Each number is 128 + 32 x the weight over its row's rms, rounded and kept within 0 to 255. Layers, rows and columns count from 0. Numbers have three digits each. The size before them is the row's rms in percent of the matrix's.

# layer 11 attention key, 192x192, rms 0.165, rows 126-130, columns 0-191
113:144139092144140136188137127108146113130142168128081105128151192112164147166080098104244129077128085133140101146122143126189073163129107139074137123133135044106133141116109162194109110079182165147180116100146102160123148122100148108101144174073169197130076103124140166051148142136115142096132131155138162174144127122152096064133084138128138163166120146118153109116112196110139138161165142152093143107064142107166069132149105126161113156060170098139190137188128096096123111098098096071143110119141120099152190149186108112162131149096082103121059167162115115143116143157128126123
111:195144094108186123158128080174067089178115149068135154103082108101089081197110087071104116131107122158095135099172157153094151154057106113115136115154136125112121143114142130146102141087127087083095082159078124123133131108178147126115073102107156073137106137141115171108149106130084066123124125125122123097066115159152077119179129091177168090136138169120137074147090122163133082092084147060125115098083148120168126156121107150157093137093091121145114226151099094152120157124093189145150096197149143175118178138185185137121085121167119083137128135096117147120127158114078115167
059:128079161135186120159118091183201139109183152101105142085119091198139115132141134135107112122111163072090066105122125046072088122101169107159115086122108080134081137094106087130135182078145166130101106114120077144114145077145172132140146142097138123108117170124110170134172126154113174156109120183074133065114116133102157104135138044108129104089088145157149094134135129106156163115127092151162138120145154144154102080122136139132108134092096127153171120156137156058105152086091092128151119095122130066118103072113136091071122041130124050098139161103189136098154057116142094156
063:137159120157079141092206122098090170176076164166158148134090129177178163097118097112179133109090129151178110126082083162125146076184165163132135139122088188126167124150136111119168121154103105047121135098144160106105188166160158100136150124146156108156192122156150124086107134116094162132181110098070103163141063147171192126138089127108125151188102160116152126150134123143198147098103125121182174198121127131070105134118125134102083082151147111125079163131160110126086057144123155160131072142078149177105087124124118147149075144089128116146069081142098121131155167104109098113
068:117166143068152153146081079118175146096233117118094111127088119144142140160093125197107125119112113099148113182097121094124138119092098092103105111082151181135104141086134108167144169130190197129143095124093136157205121135144128163135136056124161120168122167122193103130145154156148122096098158118108102088171154141064143108155100060151162146165098184115194157169162141128125180063117037134111141135166146144137132080147167128146129164111151116089151097170113145160129186119146103131160111100156135137162124079180146163108152118090093076109107194115160130084114097118121156134
# layer 11 attention query, 192x192, rms 0.15, rows 127-130, columns 0-191
113:140117108154144150136067168119196065173123088111104149132118122101039154145162082144168141122086117054129167110112142182097136147115098115131132164160060132088178103090097142161114168112091119120157125118175115162159165161141144100157146082123174104114153132137176111186091198152085133146115154135069102099104095135136141110165146099176170128108137164137135132168149074177107113100134074141103036165074138140116124096167142144105131088139128080111144174113119080150111110142091127108112112178114149144140165148121175145068091163148135108149058084184138189084144141095170087117
073:116143090145152098139131209091109153146083084101163118122147159125145119122183168185159163152150152143174126100118062175180174156125135176110152194105147121130134060149131174087149143132101205155094150104116158098090151092134092088089098107114134170132134073147161116128101098160165126106128124129062118106134135109180140149115147081129052132139107102148123157150155152108140085211101124120159158163132088114144125120072164173134145123120137129094073125083163079148156119145149124115107145140166121142121148179084139162110122135099111097115064104254160138118131205154103162096
083:137150149090118148173097183154159131127117091126087093158129156066175167139187203106124142138126089126124145111174136113181152144139081129108179132177114113129137158184139070153081116164168122133157125130120098173144136130121075113071107127072170169172141119153121088098159134149149122088107178151139081154123156129177073090143146132162130142098169151124093130129091090129092157149059097103157199149141095087125205162140143071099161173163114072141175123159144137134185165132156068034099119143163103101097123149120147101099139159208114173156158160109126085115125126144147163123
080:094141121134137118101128146125108157154075179188149150086108144175121154127097157118112145101212130146103183156130114118075097150105114109137154171131126116067201123075108165116135143159137165117160094122145149144143119119123123207157155114131123114125123132139099148106115108162150136159119102164097188056094088150072155166126139104088174113112184150097151057181145138170131114083112138165156113161120151157069075131127095089154065114094125152140055117068081141176065084147127163190122117108073138124127108096062064140122165168120179146102129084103148090136110111136108089063
# layer 11 attention value, 192x192, rms 0.219, rows 96-127, columns 0-191
097:190117086140167196146171158162086161181161089170111158088162144159087159117220129118155117155181123123163109117111140140131121147116127122126096114184152149121183151128138137098179136131131185139142118118185155096143086157155111097156118165155089165084114104139170117079124095173135120103157142123192125101096201149093148067154106201114198110154077110120129080167154107144135134170136164129172080169109116142084115133096127122161097099091122157123164103110149143103103090158126159120112061136142101182153172091087066195118142113073152094179086112100119149128147119171177112139
099:069154198129164111088166113182120120116173180084164137100139128113138118149113148139092143162155130113140116068168092129109128106137120157168116188121189147090141113140100174167106160097082099126099180166132140137148081126160118127132139129169101111170122134130086107142112124127062129143051101137159074147101110053184109171144150167189109120139095108112115182145108119142054142150120138162147086089149179104141115110147207090171160138087059128140118135089183142144210194082141121173111080164109173076114110093126130141103170133125131102208103118143142154112085136116153115108
090:157120132104146144135122181124062129128112108144106105231106166137109166144175121152129143134155151152143138117117125153129112190087085121108129164171117143095141143097178103078066117081141138191131164145115177156165178150134172103143150114158084150159111108137185136136053085092103084091155108186126172116171107096138152152176133075175168067138150146066173139129096118140146110162152074139164110122096062085115133124135128139108133092097190147124085178055159143132176145170169153079105126109118084143110122142129138083113116080089103149085077135166154108099194113158086113095
094:092123104050197112097196118138160123176136133062130143145075069116196092131098070064130120142152126130136107099102156106121071076125120101153159173123134116129108085114140141116129098135125150156160163107123136159144106135132157102085074112111160074187166117096114119096168158188075144136142133167147175121159095091137136085075123167148145097114099122106170093161124089079149117112125133176136105197107142162136117127131155122108076173112190097114075151192127120142191129166112170089122151130153118157115140074112137127072179095124120186083117061137160103131096146144123207161
101:128098132129161131210162121115131094122147076156114161130147133121142082133127163111134133116143147106162137155130136144154166131156098135184168113117203208165120096160125143122138177083094094061148147134211072127088175074090180130108120078176131084119151153094150094116136120127134155154094141084068148152109120175142130157146103190112152173105150140047117161126153138120117150093095107076172126095078122100069131088140156120105108118114121138148175102135108109188137102178066156081117134129154132128113120127111147148190139141127031072077110154175135066086126066121140160113
094:137121151188130180150139099073174176130157170104075122174129127097105083131152098157083110139122173127135105154210135085148158160157173110137134081119202170053071064114151090147128143090119163120087114137140134108095117062107072131121115199130114146080128123123087138127163099082133138150125176101154068136115141116094146084160123122165117115142110118131120135088102136155096102171128121157154055115130100149081051112052158195145149187154170162118102126138114137145157126133159142072198114142193104153159105127133119187170102126129131085114098111101122160147157075130105150137
098:102118124130128128124114173134119105101151117159134104128160192080163098100094076104083054079108179099165137108131209079123141126168177096107152155140156155072102080114148095119093111189076122095114171095114144144120161158094124206155096081141140110156143148137176133154111181066081145102115108094101137125074122187163134113135147061122180140090111166149148124201106152104128084130083143147116114141131170124128167126157140140093163140164155126135103107162123115171085118120089141184137102126134079193134181104086087113123134145046108094132128069168144106146099075125158194125
095:107127150103148113143151111202057089137161057137140065176128200138119149123058089065138147113122165170114121108095184111125110152148170109140108124111182134105093123135145136093124088145092098095141164159164195182167112129153070082178097146154137140086113138091123211086112129034117114175165177110157097144118134096110157116073145135163152095111119126100162112164107111165086143147118186140096181127115154150158132142141130134111180129126055123076092121150097079141168135136116135047151120144143113164090097115069126076070127122144133145086108122089124122149147152160148146120
098:116188112077155138188076140084163171087147091122123156142113116146134148145118064105152162167185124177121150190178170163108120092164135132140083150171173153112074151145069102122131116162131172121069107104108137134147146134128120186173073123150089187133148121071100132115137137168099144131147191097051122150122127144145129116137113117149083110104078158115159143121176111139155124065164093132142162115122140170167152127103170126150120107171178086095098141104128077143100144139105155176142196086071151109102160151206138115177161181118137133145068156174145161038137124129132101138
101:161148104057167116130087097150139110179111151106094113129102177142118168043124096195108125132166176145121121137135201160105141128158154121113062109121136152126132098129143130166134110039122132184128095100135083108133029158090106109084134180087088161075083111125102084117122089100159134162119170118092124137084146133128152128082156106121133132137122097113137130155084065059129138118098107059138115117143115193154109120115124118196094092140143132167088167143134167119110173116112123144103068114152152195144136066157140108151146041163126116110190155164086157142135106100133137163
103:209109171186150130169156077125135100099108108122144101162107167174160152150143136143068120143101127129129105141058091149120122102144096081128147127139116155153136176100147139074087083085146098107118115110180078097176149103154105122111181108137166165175115109175133123161173138155107086127178153178120090155175056133124103101142153099055145086133124103080118079123135144159181137113152151090108196123133136170104096137170140143152162119117168049119154136098138133114178096154179198171162157098085166098134109149131107084152161148126202110135122174080121143102091162184119077117
106:119121071104164134083154096133110143137153108151112182065135173105154127115190105120133169196078216142133167094164137169138131150094114149114127132159162167114103099119081142134150070174184135157068112110133094129138144180128086098154108106109146136144168085129092142126120089086118166104188138060065112105130142134116097118131083151078140114165124140161145107138100137196101147116145163160145180165060105117079092152142118111131102168140111200152141122120099145154161126122108135103138070107159102125049123116075095098091123104171158133193080148139101076174138129155042121099
099:135097096165128136076151124140102145151162120100094114154187159119182157111205083082150101148143144130128108124103178065055160119142147176141158183139115141126110124175168141141093142131128050087131107114148134149076116109114099104138168146186107180142107140175087128136091160104114109178166183112155144167130132049103115187124171143154122158142181169113165136128173091066145133121125116152137060124170084095097154168098031121096197124115103107136097135112149088172167134126184069112145112111111138120115045110160100132088089095155114118145139129112173127100132084141145097123
097:144142129113188117172149142172102124123105181114151146077138147172134085152146120180085056165172079119140142118131130142176151129141167073086119133176156076136183132106194138159118112095098084138145125129106177116079115102081139129103136143074129172081181149169099133173170148089188121102106094155178102144182089171147119078159089120145110108136127107099132149150100157163168173105101152100143158182108145161146110052122098089074162123123104129144132183105178102147125112132107124124117082169078102090102113229143074178112109119170157161085104155147138128093070121124136089103
090:156119184136118094219091125145146142195144083144138163144143182151130152154085156134121094080168177106145100151112135157116095129101100165155076143086084116147113097100178167160135147131145106142158095105157174100071097092186162168141154082096101123134095055076146131078092174127133195188176156124143084138136132125118134127098142148146054167160106149151211140118134043141155120108087112113122092128094097114077137072153148163127098158126124113145084091171127119136127130113142139076067136127088138156146113145139108099197101120090119140115121156126143182074123092065125166144
091:119113162110157140157135171163155136112088069079083131129116116121103121111123096136134072167096152103151156129112083100110144110168131114116129095197207136126083063098123110144127131128136147133159126094143177160135115176156120076113120140095120086087037142145167153178090117105160086098155127149087147159118132104171120151118158134181065170117122129156066081162132173189126110125109083149175148154064107146117178195118126033156119137104111165075099118118072094149171147114133131150132110099093152165129187122110120148135133154163141064167162116124130206105152093100075074147
101:105101086098137077104156127132155104186072093130101052099135092148121107119142152120077110131142102101087112112167115132102122203137213090138160117144150124079108124144131119140181099131197133095104102170119194123152079161152118142085109179156131157099073179166142112141147151093141172094102102179132137092152124177127152134134148080084113131178140122081124135096161182104062136187100134087159056184111098133116168127141138137119094131184113165087102167176125103071143119095108154066138120140119202150123075100161137146133147083113135127168212125119172136127152121123102170146
090:093163137080105118181103177136068130131146111169136086150129154123127082168135085131136174128161135159092114105170113108126139122146154177103159181109092062072138105066122150151146140198127182085213173094145099099164059103095140147116158140092119066110141098102094106134168138130100121090108170166093112216102127148118183118091150074138173108160077180091112137127130120132153101176100119156137187131096080144117127129102133131119207140078183120138120127115115088131149087110129079167137137116080114146159151088102131136120078106164168116147097080150142173091094113060122147095
092:138134154112146140133072091132171145141075093114135114111098100129112101140144145125140125168078102093127164137159133137079092133191201131186190198140136129092104162131102167136175089125079165141152110117155118167124200112096162152209130119122135108185150136120106127144073121138138146119140161099127167152094178125142075142076118140166148082145169146038131067120197100145107116141121158141095126172179098121128107134141070112115178117144146143140114124070077103121156096089105121196074140188168160064169133156103133084108133099125194066119103144117135135124161151121066169129
097:137103132125136143146087128098141155107104168126165092111189142174114090185133131083115080053082163157085149130164171127145087075102132052112172151130114138132165180158139089155147158110169164124132174126080140103174087094075094098194131121106095079101045126105092112105191078122136134194105135117113121153147132186190157182148184123072097117127145137134123078163104135113089107086122117155130138140101112125059124133140117080142073117132086104167133143126157102128079145154131093045096135153128129192120197117085070143119115111103134152124145141117145126071097157134161149132
104:114137112118065077070106173131131113114157106155122118123070148147145184062122174192175163146152138155030140110134104172121077171143092151161154159076133118116082101178125111166065090132110076108094115143168156177118096110149125158109113143167156094078112137105121169118110103059112174114129095090144124113095129160129106100159136120173096119175102105136119131158120132140087111138126125158104126146154106136070119203100101129159145153109133128109066131107175089148065127146134140165061107142109087104118116110127053145116040132107131101183163129107131176141110057184106082142
091:078101119154106104118119155091123145098167156196127131117078111118073146074058062140078133095113043148172131117078150070164135090160141096169146088121084178126140115214110158114117134107197135150092161106112107124137160075113131166109174131132109094131100145156118141142125143115160120124139134144114140115130111149105114172154142146144095130150077184092120142115124141123113099122085129159157062092134135100155153154161061145108174108154154104114193138150099138157108079151146107110182157097098180169158239160120175157153096103174124103171052140094086138144138111113118083096
097:097158148152175153160148136131098151113136124097104095172097148095077119162155093092040090072151106153103137163081119120100095147184161125148169162066072122089135198139127160096148099175147148129115112172106177132068110147153126076108095155141170049140145162158136161170148123101096095096183131117120145126111166165144145134141108120176092134208065109127161203110099085072132111124149102106083102138136162089147157087098128199172105089119104168142057074155137111101148107105134085125145116137149143173139108119138179087197110160123108143124123101130128118118091147172151168105
100:126118146134116146104172125052123137120143099130144146150115161157151185136108099158105163151113170156184092104165138092111120086108146127144100088167138112105108043175138128141154132048130149107105128114169144138131115113186086150057055095051149138165082131109121072115125025153176129134121121109128069093091160193108115057118145086171154125151113098112159153098128122099146150131101161139144110138097159121165161107088092103082127080114149114146135125078166161160102139171080080091147168123158063139144115092163112115100141111098074174144129163114146110187109123134109049151
099:089121089083060163097109136168046185121099076052100128109083102081093101118096119160144086139142121145118122097119181138120124135087220139124132122173103142166121102134115120151109114073116133164099115116099145084147118148144121087145137147143086127142149162162119175117190148113135131081113198128129179156129207096119179166109126127122198145164106079172161072107090163180166121126136147163111106110110159099214075147125141116115132102190166093171138128174119151103120109120104151103126070116132201120139099157121088104119081137128156164155089114124155127087091101155130161185
093:125098102175138089157172135128114146099171161155148079132159095149101136118156135162076165193107158151102126094126139069218175098169120189128159120066133103145103183117143115188079113117097104111085104222095127124108120096104099130172160025125155140138090162130117129156160135156141086141181141167116125143102091112149148110143082177178129124121126202162149116131141153134136084109131144122220174111123093107160114118127089069129118133115193112093132093134095101097133140094151162119094074068143112131168107127185092139143126140119153118144121149101061153111103179119129183141
089:054170123125133147128142142178098122042041151119181118171153109157098136068108118115111163131089102130149110186134140152061081142169120142127155138118143100126141170121089117133129162160090099154148228124044095101190136129144173155108085106160124121107163120157155084118174110170118112114190128168176115126095110121153084120109158134139134058160134086119137113127175101144141134095135105103099062104185127158104136135142117160185130154128101137082123133152084098108097155149095166119115147111154174131109076065112102093169120122112172169138174180106074104074093120164148160117
099:156171129134182149109108146149167062119137103178144110129129128031137165131099124127093160089140085101116200062133138079134127101102109101167157145091166166087114081069110184135157125123126103117167076120149142105134085121137111211131149107156111121107115172100122122147141139137115127157128074161083140185077176064151203084107151091112142114103147129163121135165086138102153104168085101079129128095082087142125148188141159140129124127135157145119070135099142115145156106101098082177132133102065128092132054125116199164099123135097131217169089129143112141118102133081148176144
098:130129127075158111112123147138090169095146203129136120098151164149187119132103129104103110084119137105187184164179097173141197098153158122156153088067218133101135143145117141123133150113093229081138092127162100160161121054160137121177105171139128096122138094140120118115093135150126106142146081108135100121153101091096112107138146136165126119114126150079145144067132084138096086136152155142110144174070099124148141096141089108121189145095134092140131125180155139110102136131184093195154104137092114110137137085211057159168121174141097155155070120103077108175164055110124149099
102:111124112113174127154144149193119129133156144182098148174138160201153130108061151122142118109121168109094195164057148152104111169142086115102128092083153091160098131103136114107094135089183187132152095135065111107130119120132150141187138123152158103126089098142160093147171072156122144185199167178094083122097119146113119132104127114140089110109166133111124102053167155142199110146168119114121122111056141148148102130125133078098150110082152068110128110144182135120124066130104116157155126154152124135140116189041155148127089148104143082129158121194123112081154040097126109079
100:187117136120160099175077130141107126113088171127200161153130095181102084198079165101104168178156115136146133173097088175121196118137049081108137126082144058071136136091100136186167144083088130134166214091168124163106151129150131106119142091094108078111155133109146071088178131104084158154074121159149059106082069093128153148130146090129082205142143120082081146157113166139151092147156075168125099132117152123144144145122121155140090095176152112110133132109141131171105124130161116135126111133118114145156135182109095133110116122129101112098076121188130089163138148110086125101
100:132100113096093196094107109160114129155130063155154128144136176149107148090154100155181126177163147123117156126092147168133161106065075155100123123134143106112158102108155070132088124075083113054123108172140125152104172102183094090163139177186172092105057095121156118122152103097134126085051134111154153139106151173161124132135108145144113121163124094103105169145092095141114052161107095151146106131132116191158107151122096128102054107128135131130203159177164133109177128129131074073122117104110139124060078106129129134020146103144108123194152141075154107148132114112129096110
# layer 11 attention output (transposed), 192x192, rms 0.229, rows 96-127, columns 0-191
095:147121144171154063212068121058166128114100135093115152123125139099173171134136161169123076092098181144115182164147102096109130166114206165156196157108146184175106106140092106143136093145065181119108108160076149073082182116106071156120161153142142150168072124141125111159107134080107160168087163148090181100075069131158076169132086085104107115201121160128130143090114081123146149098092162149081116100106129114140160098161116140114143176106148119138107118107100111155171141157152175131133178076153082168108135101094130136069131149132109162133115108154114123155154116128156108144
097:142113112131135108137114092122110191066149154124106085122114166157062098104098120144086113070137111123077105176132111175124180108126140177094135147225123107139115142072178138147082151092183170114188172161114137202165103119075130131135142156130140183128172162103101129172144164117161181167159137110106121103092161130119156098133101122087150065145175147184130073126135124112155109135092112095217126167098173118164115147133081146080063084070190110123107116173122093152084092141132144132114210168128103141107104116113136147125117162143109132122083157162115116132142051112114140109
091:163120188140136150115118115152158126093157116160101131103123070121098144115176097099123099168120109168129142108166097125131171107094187132172136087112123119141137157189083075112164135081109067153130154117150071104138093139146100161094097119099120111140112123098046152156110190172147138110140104149100184147091098189084134080137092114134087173120163106083090144103160143092127078087131230154134141134174136120143078197141103119079106148228120111124133115101029094089097168092118169140159135095113174171136144106109142163111103131166155148144101163157161145112092118147155086098
097:134078200115114153153107144094083147198152082192132100116099166111085136104168089143131165076053099040160082119120099156121143124106119158115088117098179139080106184101127100140140096097125118178125136081160150110076129046105102118187135110158088174117102143179143117105127113064094126123092106111096130131138132161110072129141087153091169160167154195122123130168123173143145148092111167133197121080135197137078146151172119110139141104101107200097145104120119117119156152182116139149132123134142116067105097105156093128096053115106155154158121134140154161096103086104100101131
101:171115146134134114120092149127140119130083118092090118109076181155104091118065153136155099103124115078107072101069131075169112169100198169100117127146072143145232173137056159130104114152121131113068139104150143076143053131136077203098157127114157198126166109095126129141135083131116123089147052118154128147120114093144135093093100183155123063108067155115141089127124093139089135133125137149083135131156169168162100160135133150189161129108185113155087131112131118102081125153144132078151120119104154112165146119131099108125130130097091174209184152053126120109103115128111149141
091:107191097110100077138187105088158160125033120151132128084108087118133121136176074150136127156148149095120175135084136135134113080119101171135126152128144132157154123152101201108131097190167135102161133172087182162165089126070087099164146138134184137160110172132105170122062102125136127075150133174124160135139095160188135126120077153077094135186102148100128153135152115053065144105107133140144158131082187125165160110150094099102084203156134086154144105106131159162132167096103070152086164208125144178121159136104104126111174130084116149170149166131139118105105131113154093144
096:166087227159157162093156156170098154184117123148132114113113120136131167143148099157142125157155140126174060162122107156137081186109086116130116121108099124169130120124189170104174092068154133198081105172110148114127149172125138128068167169132115125107134121075114116119156093120138103125088137142135165139155120126123115150163095255049091120154133085118142168116086098089174141139146091097100138090140077101137118171172089165112125089090103140085104142146151134087135135138103115144146191152135133123103140186122101141119029153084158145190168109098124143127106116125101089157
096:125089149101157128071157107106153153127156132154176147064171079144081127165159104154058157199129170114110141121053063114107131133146077063140133094167142164151138189160129112186105132140148121143094158153084100136075133131142142168149175103093145185101170114149154139100113141184095140140116142091088124121077143148115094130167055110078167168155078163126191161123138114110129122154138177083112117129074112134046126101189112102149067133149155129123130145117126127080157121116142133138181167164120105082116192164082136133137091171117102142147144119122172139166067090118128078108
098:145093164169125095152124163093106119207042176159139098109132062131136132126164096180153077148146157087201156126138101121130144173113111134087097129125074133123093171080130142109129147115193051128167126083133095128130121117101118126120173134165154129145191099098130102143139100108161085120173092126181151107106158131139141192140185128138068114088189103117112166145165129120104129075141130152187082153088127085160123135133122087115155170122086128149199099187177159116103155134119130100169112068175165110175125082071107087153109138178185129114106112121141130167120095133160179111
102:174164190124083094162157120060120126094120146107145115128099141103150101142130090131129116147079123098095147146177094111092163148159142154143142100099055140134151183156123113161156104171131175131106099164070116192162181104122120165204085181162122116147166127142125116159102146157135099097096141158109147171104207138141070096169130146114107123112163132145176071097145168128122153168178056131108076112143214150082100104084148111123116158086136114101191095068104138162159133184168095155143094179099125125154132137139101159152100132129077140133091088139126134149144159186126209120
098:113167151104168147100140107109089123124105088071170183127080145138065102176154148147167157154124105107124150101130158157124155129120148098134149134108148064098121134152133065158080135155150133153126168107108170202166099164107152121131073113165114092131175086067085119101128062126107130165091104148128151212123188141113134132142110134170134115157104149118124137103125077111151152128093190138123069098137166138123224146140118139109158166126116175178140180164113137096131117136142077113157135003100087198150136087103158134126165112159121100076114108107093085128167078154084126118
099:116162133127127115121190104151187102172152135176173103087138110153114144136129153093184073145112117190116141110084103111119144167132087101185146137137109135132128148108124039175211128140120150106175084162085118155133041094143136168140131106189115130081095102169115143176092126118144173094120154159158160073187107131157103116107066123099135057163182152124132157099140151128120110079087192093138113103108087082123179119086150137116122117073144158135137102153119128157103093098149180105079100083115165146128119174101120157096115135093095175159149083174193098099093144086150118100
097:098155166102160164117102193144100086094120163102156122114071042128092155078093148098130103131145175154071134133125116170086167129135134177154084129134092108143142161104097133134106090163093142134183136135106075107131138100140138083154179105062107159129061124080067183140106199140126144119105100095132110132124146149109102091140052116115139122149139064104162166109144138104126123146141076156133117151124159129113140150162154146147062115124187165098180145118103113123122116147060129108096231151069091110139167074122168142089102118066157087138138145124143199179138179118123155118
096:142167150165089130107124193075100127121146082109138160149095135147144113095133139107111122122102179143083106114129141158099107119130124117143108111077142107151224115136092162124112120117110173157098115113081121110153076087126163096135112099184133136162233145140117134140112119136131192144103180130070151119101189114164141162125111088089109134132108098132102129177166115132194138157094143169178142105119094090155160179092100049109088142121160043123164137141089099146163074106184141147166117125103154156140090097190167135133109149146172094095158118101164123159168082193126180208
093:186130071151218086125123179041157122133097111127119129128060091104171118126117103175136118130139151160138186076136205099109134122186107127147134154162164086085123182134105141128066114119092119169119066108125120142180155134093131133159089134165090161159096137162165146128128140162117126105177078145096111185126138174143153125148168118102155075151138106082063138131152159076134144175134142118122147159137161170118112172136137081137179139146085157079132152104166152052123101193130145093173083204158090095140128120084106080070110101097115134130150160125085129141111114112125103106
092:116100147138091107154071099113100193151082123100168100170141112111119180184122134176086169117135173199115118125129173156154135142143128103087129155136135101109143180158143127148164100107115143137075169063139108115076103094130156147164068126156163103195171138133078144112079133138127102108139173098176172084156148159069143041134107155129146095140146137105153166078136148056158069112165141104128131140070054129086099058170109141131106132153155159090134108140134143145116087142085088141132102121111163142106114150098139183120169148138164152153128123115114107126184113093183227145
092:118125110144142126080124104135109191143135156083139192188136122128089133153115193157136098111153148124132118135126110116141111100073065125127161129161161080115119100088161024066084092198115113163067134143167097150132153092091028095166107117149078119081119122143152116138107088138078153082135185082082088072119116147123079087098104089155161088106090147115124137084119138165173106106107093091139128133123133112076115135145097048137112148094103109195092144145129091141105127107144130135086124228174147167134098112173101167112170148156136164130127110135156118151122102110142131134
093:089143113086138150153083128087144156116148160135135127120105102115129153094120099099120093161095152107123128148191091117112179129111107105054102102122112097136119146182147154125078092104114074167125081119114154131181145174147077139146150121140096191145120129164174110127092098153122097145171104168131106054098117126088114154149152209078108120164123102129142197133153125103137167116098113163184152158113147120150113067115142178090116131120070148100149107116059077060190084111103154179047158141164168118100157174144086077153167166114163115136145116127147136207106096187165158173
091:115148135145090128096099149146165090161126160138149138108133123165141137167152107130137129121123089119085106142130107088109152129107080137134139060135184082154163174044225154068138135165122165128165114126089107096114190142165179135116142126169112192105104050187097117170180130098136076148142171125086102071128122100120136117099126172107169120091115183089047100120080204110139163116173165141192155110103167101112116089123131134153145172154145126146094146110134121139150174119072124123108188077099137117195120088120131157132144103108187113145152082144075151137118073138147100128
096:072182075105070119155169092137115129197141117132115078071129101101152143123111129166147116158068100167110066123125136202122153156113122163111076119133125103119131128092084123155071085137143075155095060143115193131106111152145161155092185101078113145085137120118138108146174100130081099118119105111113110158101169146128119120144130106187124096149095121135073158092190130092133086207157095137093135086140129157082189101137183102086080118089124159138111116091109070182173095089105109164195125148123148097132112115144087106111126162188137166170150087158109149145083133148161096169
102:089110101153187095163063149106113065144147160158110155156091152154136145137183192066137074132154141197113130126150091162049147147125110113159128124135150163113133130134157133107168100093145104155180171149143166125078101187114148040135092139062128138099199102124182125141082167135098125159088074150101133120118106121094184105129145156130107149127147126127125134129064142089108168188091080171140096123128099106117136133156146127039102142146082107097147185118099160130111151137140122110130143202106133147139154135074176118105185217080157131125135139124136104118164157125177115096
087:125137143062141178112133160172181128110110115099077087124221113109117156141137159129162087104148132127113132205116132122153151171096138126092146145089084171144103147119139146161112156138090138083121117132178145128103120165125132109116179145174177138150116069091114086112103081197079126128147099126106104166117150075118174140119089129125146141082087078200063097114162171111126086108189088150116203161133082096163166149150143130114120083151111170100120181089149122087120139172082101130088082105116121175072105125106123100103130084067134110106207109137122060124158090131160167136
097:146095145152092202079145133139129109091115094020138138161154081112154189052140113161132170139132090071116203151128197079137114164201106087137153079103100082144126128095170052134109117131170142131144127103162183128124129077146158156163187120106139113110133160146168096140120149115112157137131123154154079087109064146129192112153146152122056154149124182164115149176203147152168145100124128145149096151125166139124145155156104106093138149118190124083144135124145120098141168090114148144134134168108110157121186167089154172136170161141180131118129155092153137112130112124079091161
099:154132137068133116110102130154158136146126089149109135131148142135173053056129114121143069127171099124143113182123129159087153137101119177107173101089088172061136166084028155137116093068131073161130146147086110069102145146107176121178081099161148142094128104146147220126093165108118127117123155162134129142105113090142076110139103127045117188121152162141147111124087133137133119120130094109082131087108084167129124079089144146115081221092086082122145136114177061131138146113155118161125121193109131145108119096111125138170085113163119170094139169114147076156166130079147128100
098:149194135123140144131136139119119143124145124161147157138157108090166095117199122147089141150118139126117157142138134116104050088071124046161093177120155158187158157119159087115162166136142128174088125134070118188101181059106128133119191138135165130122154107098105117153150160108176148149151121101158137088131098105149145152132069128108096110140088165139069170113109165128173137150087058141111130176149106167123094132095089068105096106051111179100127129125165122159131107158097195074159097030136140093094155142170076138171166159078148131112104175155110140139133111138163137066
092:052087135108107145145157107158131167143087110119106128131063105092121167108077197127107170103044099144123150114144110128165133101098104130104083146170131102127111139100129156187129119161117168146130155115142136140160086084069142098134158060105106174076163096111160155150119112184132167095140065136118113161138076119113152166124162156100105129147212051122110116076125129147106139150140126197107140109091124043077111111134108180078158147136117060150122102097164176170139103141146116192123152115095103123111185171059127132151174159101116088101163119157155124155174085151133104133
091:065129163100102124077095128107133144131161145116161082074060150138133123143153130143115179180097068066109112117152109129086127140113154131086115162117138124109074158162197075085091131080151106102071074154138137114144212133148121112088140115144143150131132132108208170107132167063159096133098136104098141164144122137140196131113107092160093125081155117138106105077126120112200197091137120132119081130148133123161110088187140134126186072108138097164085149175135130132082111070145115053107136126140142138122148079148121122111177121163116109131085101160199142096171117100120046137
095:113081162144151094135150048162096161064119092132097145103138133180105107112093132160129123113159138097148090107131115154096110128125151136002158095171142118191102138098159097132117103179104102200111126131098122144178084135126168135146087193133125108141147107157169131096153147063135107143135168137091130134112018156113072140139136208141185150109148096117144121128155131130180089143106079132160145096105164102153114107166084104098154078174144178120182162133140110132107101124147114108135133106158149117141176159081152091192079105097129113139148127102157143145127162176098134046
098:162115091155132124199091141096177114159121136173082146144131124140051171146089106145168110145146090083126078119130154117116178198148102146104107152147129076121127139075147142131156122155145044066088230216136129134154113193063127135134185121110182086092123170093128157128125130179113177138116148115116125093082160173121127147112110166130114136128147147166112139133143110138125136142106133169181155108081140117151117092041115102085122114152136073106154132094146126092154107142056122072133106135120082166094141112103145135136093077169175079117157103170103142144154142135087109185
100:132147099111137094110125072057103151098165164098184059087146074086145184110125185112150158112105119196203095084208156140175103151181128089120097111071124170081193121156165150175133147147130095099120191149155130113121101133126190180133164142176172097106147133126152142165105120151111126136125100065078208152132165129076112102121181115115155150150079112134105146111112166137114123104098116159155107151119177135112118138121144115088160141162151158131154092142105112075079139126170158105158142081185145176102155152101095108127166117134109177120174129122151184129150166126095084132
092:143169080150065141134130136094147108152168146138130116128103204101124145071127146196167111083142139104163077131106134135124157118126182090102156061139152118117117149156157185128060124103159153098148075165129135186190106173129179135142094130104202116102147210141141118156130093122149106092133159153107176137125171145091126064157144133129107119098071055172173143157139135155093126134191142140139185121136164128058071154150126106140095157153100095102083194104145153080108178128146121157121158096148125094138124060174121098101163144126122181145115188134159099109155143128148143182
098:077183148153157163128108146106100151105170133176124111103120134104150119156055169130146063169163199145119082141165120102106102141106131132121160073097066171133104119148063102160124171091106124163140131069135163167116054124118136078168091070144108097125150153128082158177144182086150178157119136177141143102094150138106084106055117117099116164110116152162149156042102150152120066168072131100142106140074147107104131139136071148155148149087155098149125073063099146136140157087093148120172174152101097088130190077165145131083160116095087146097104130154123117127127134108148147119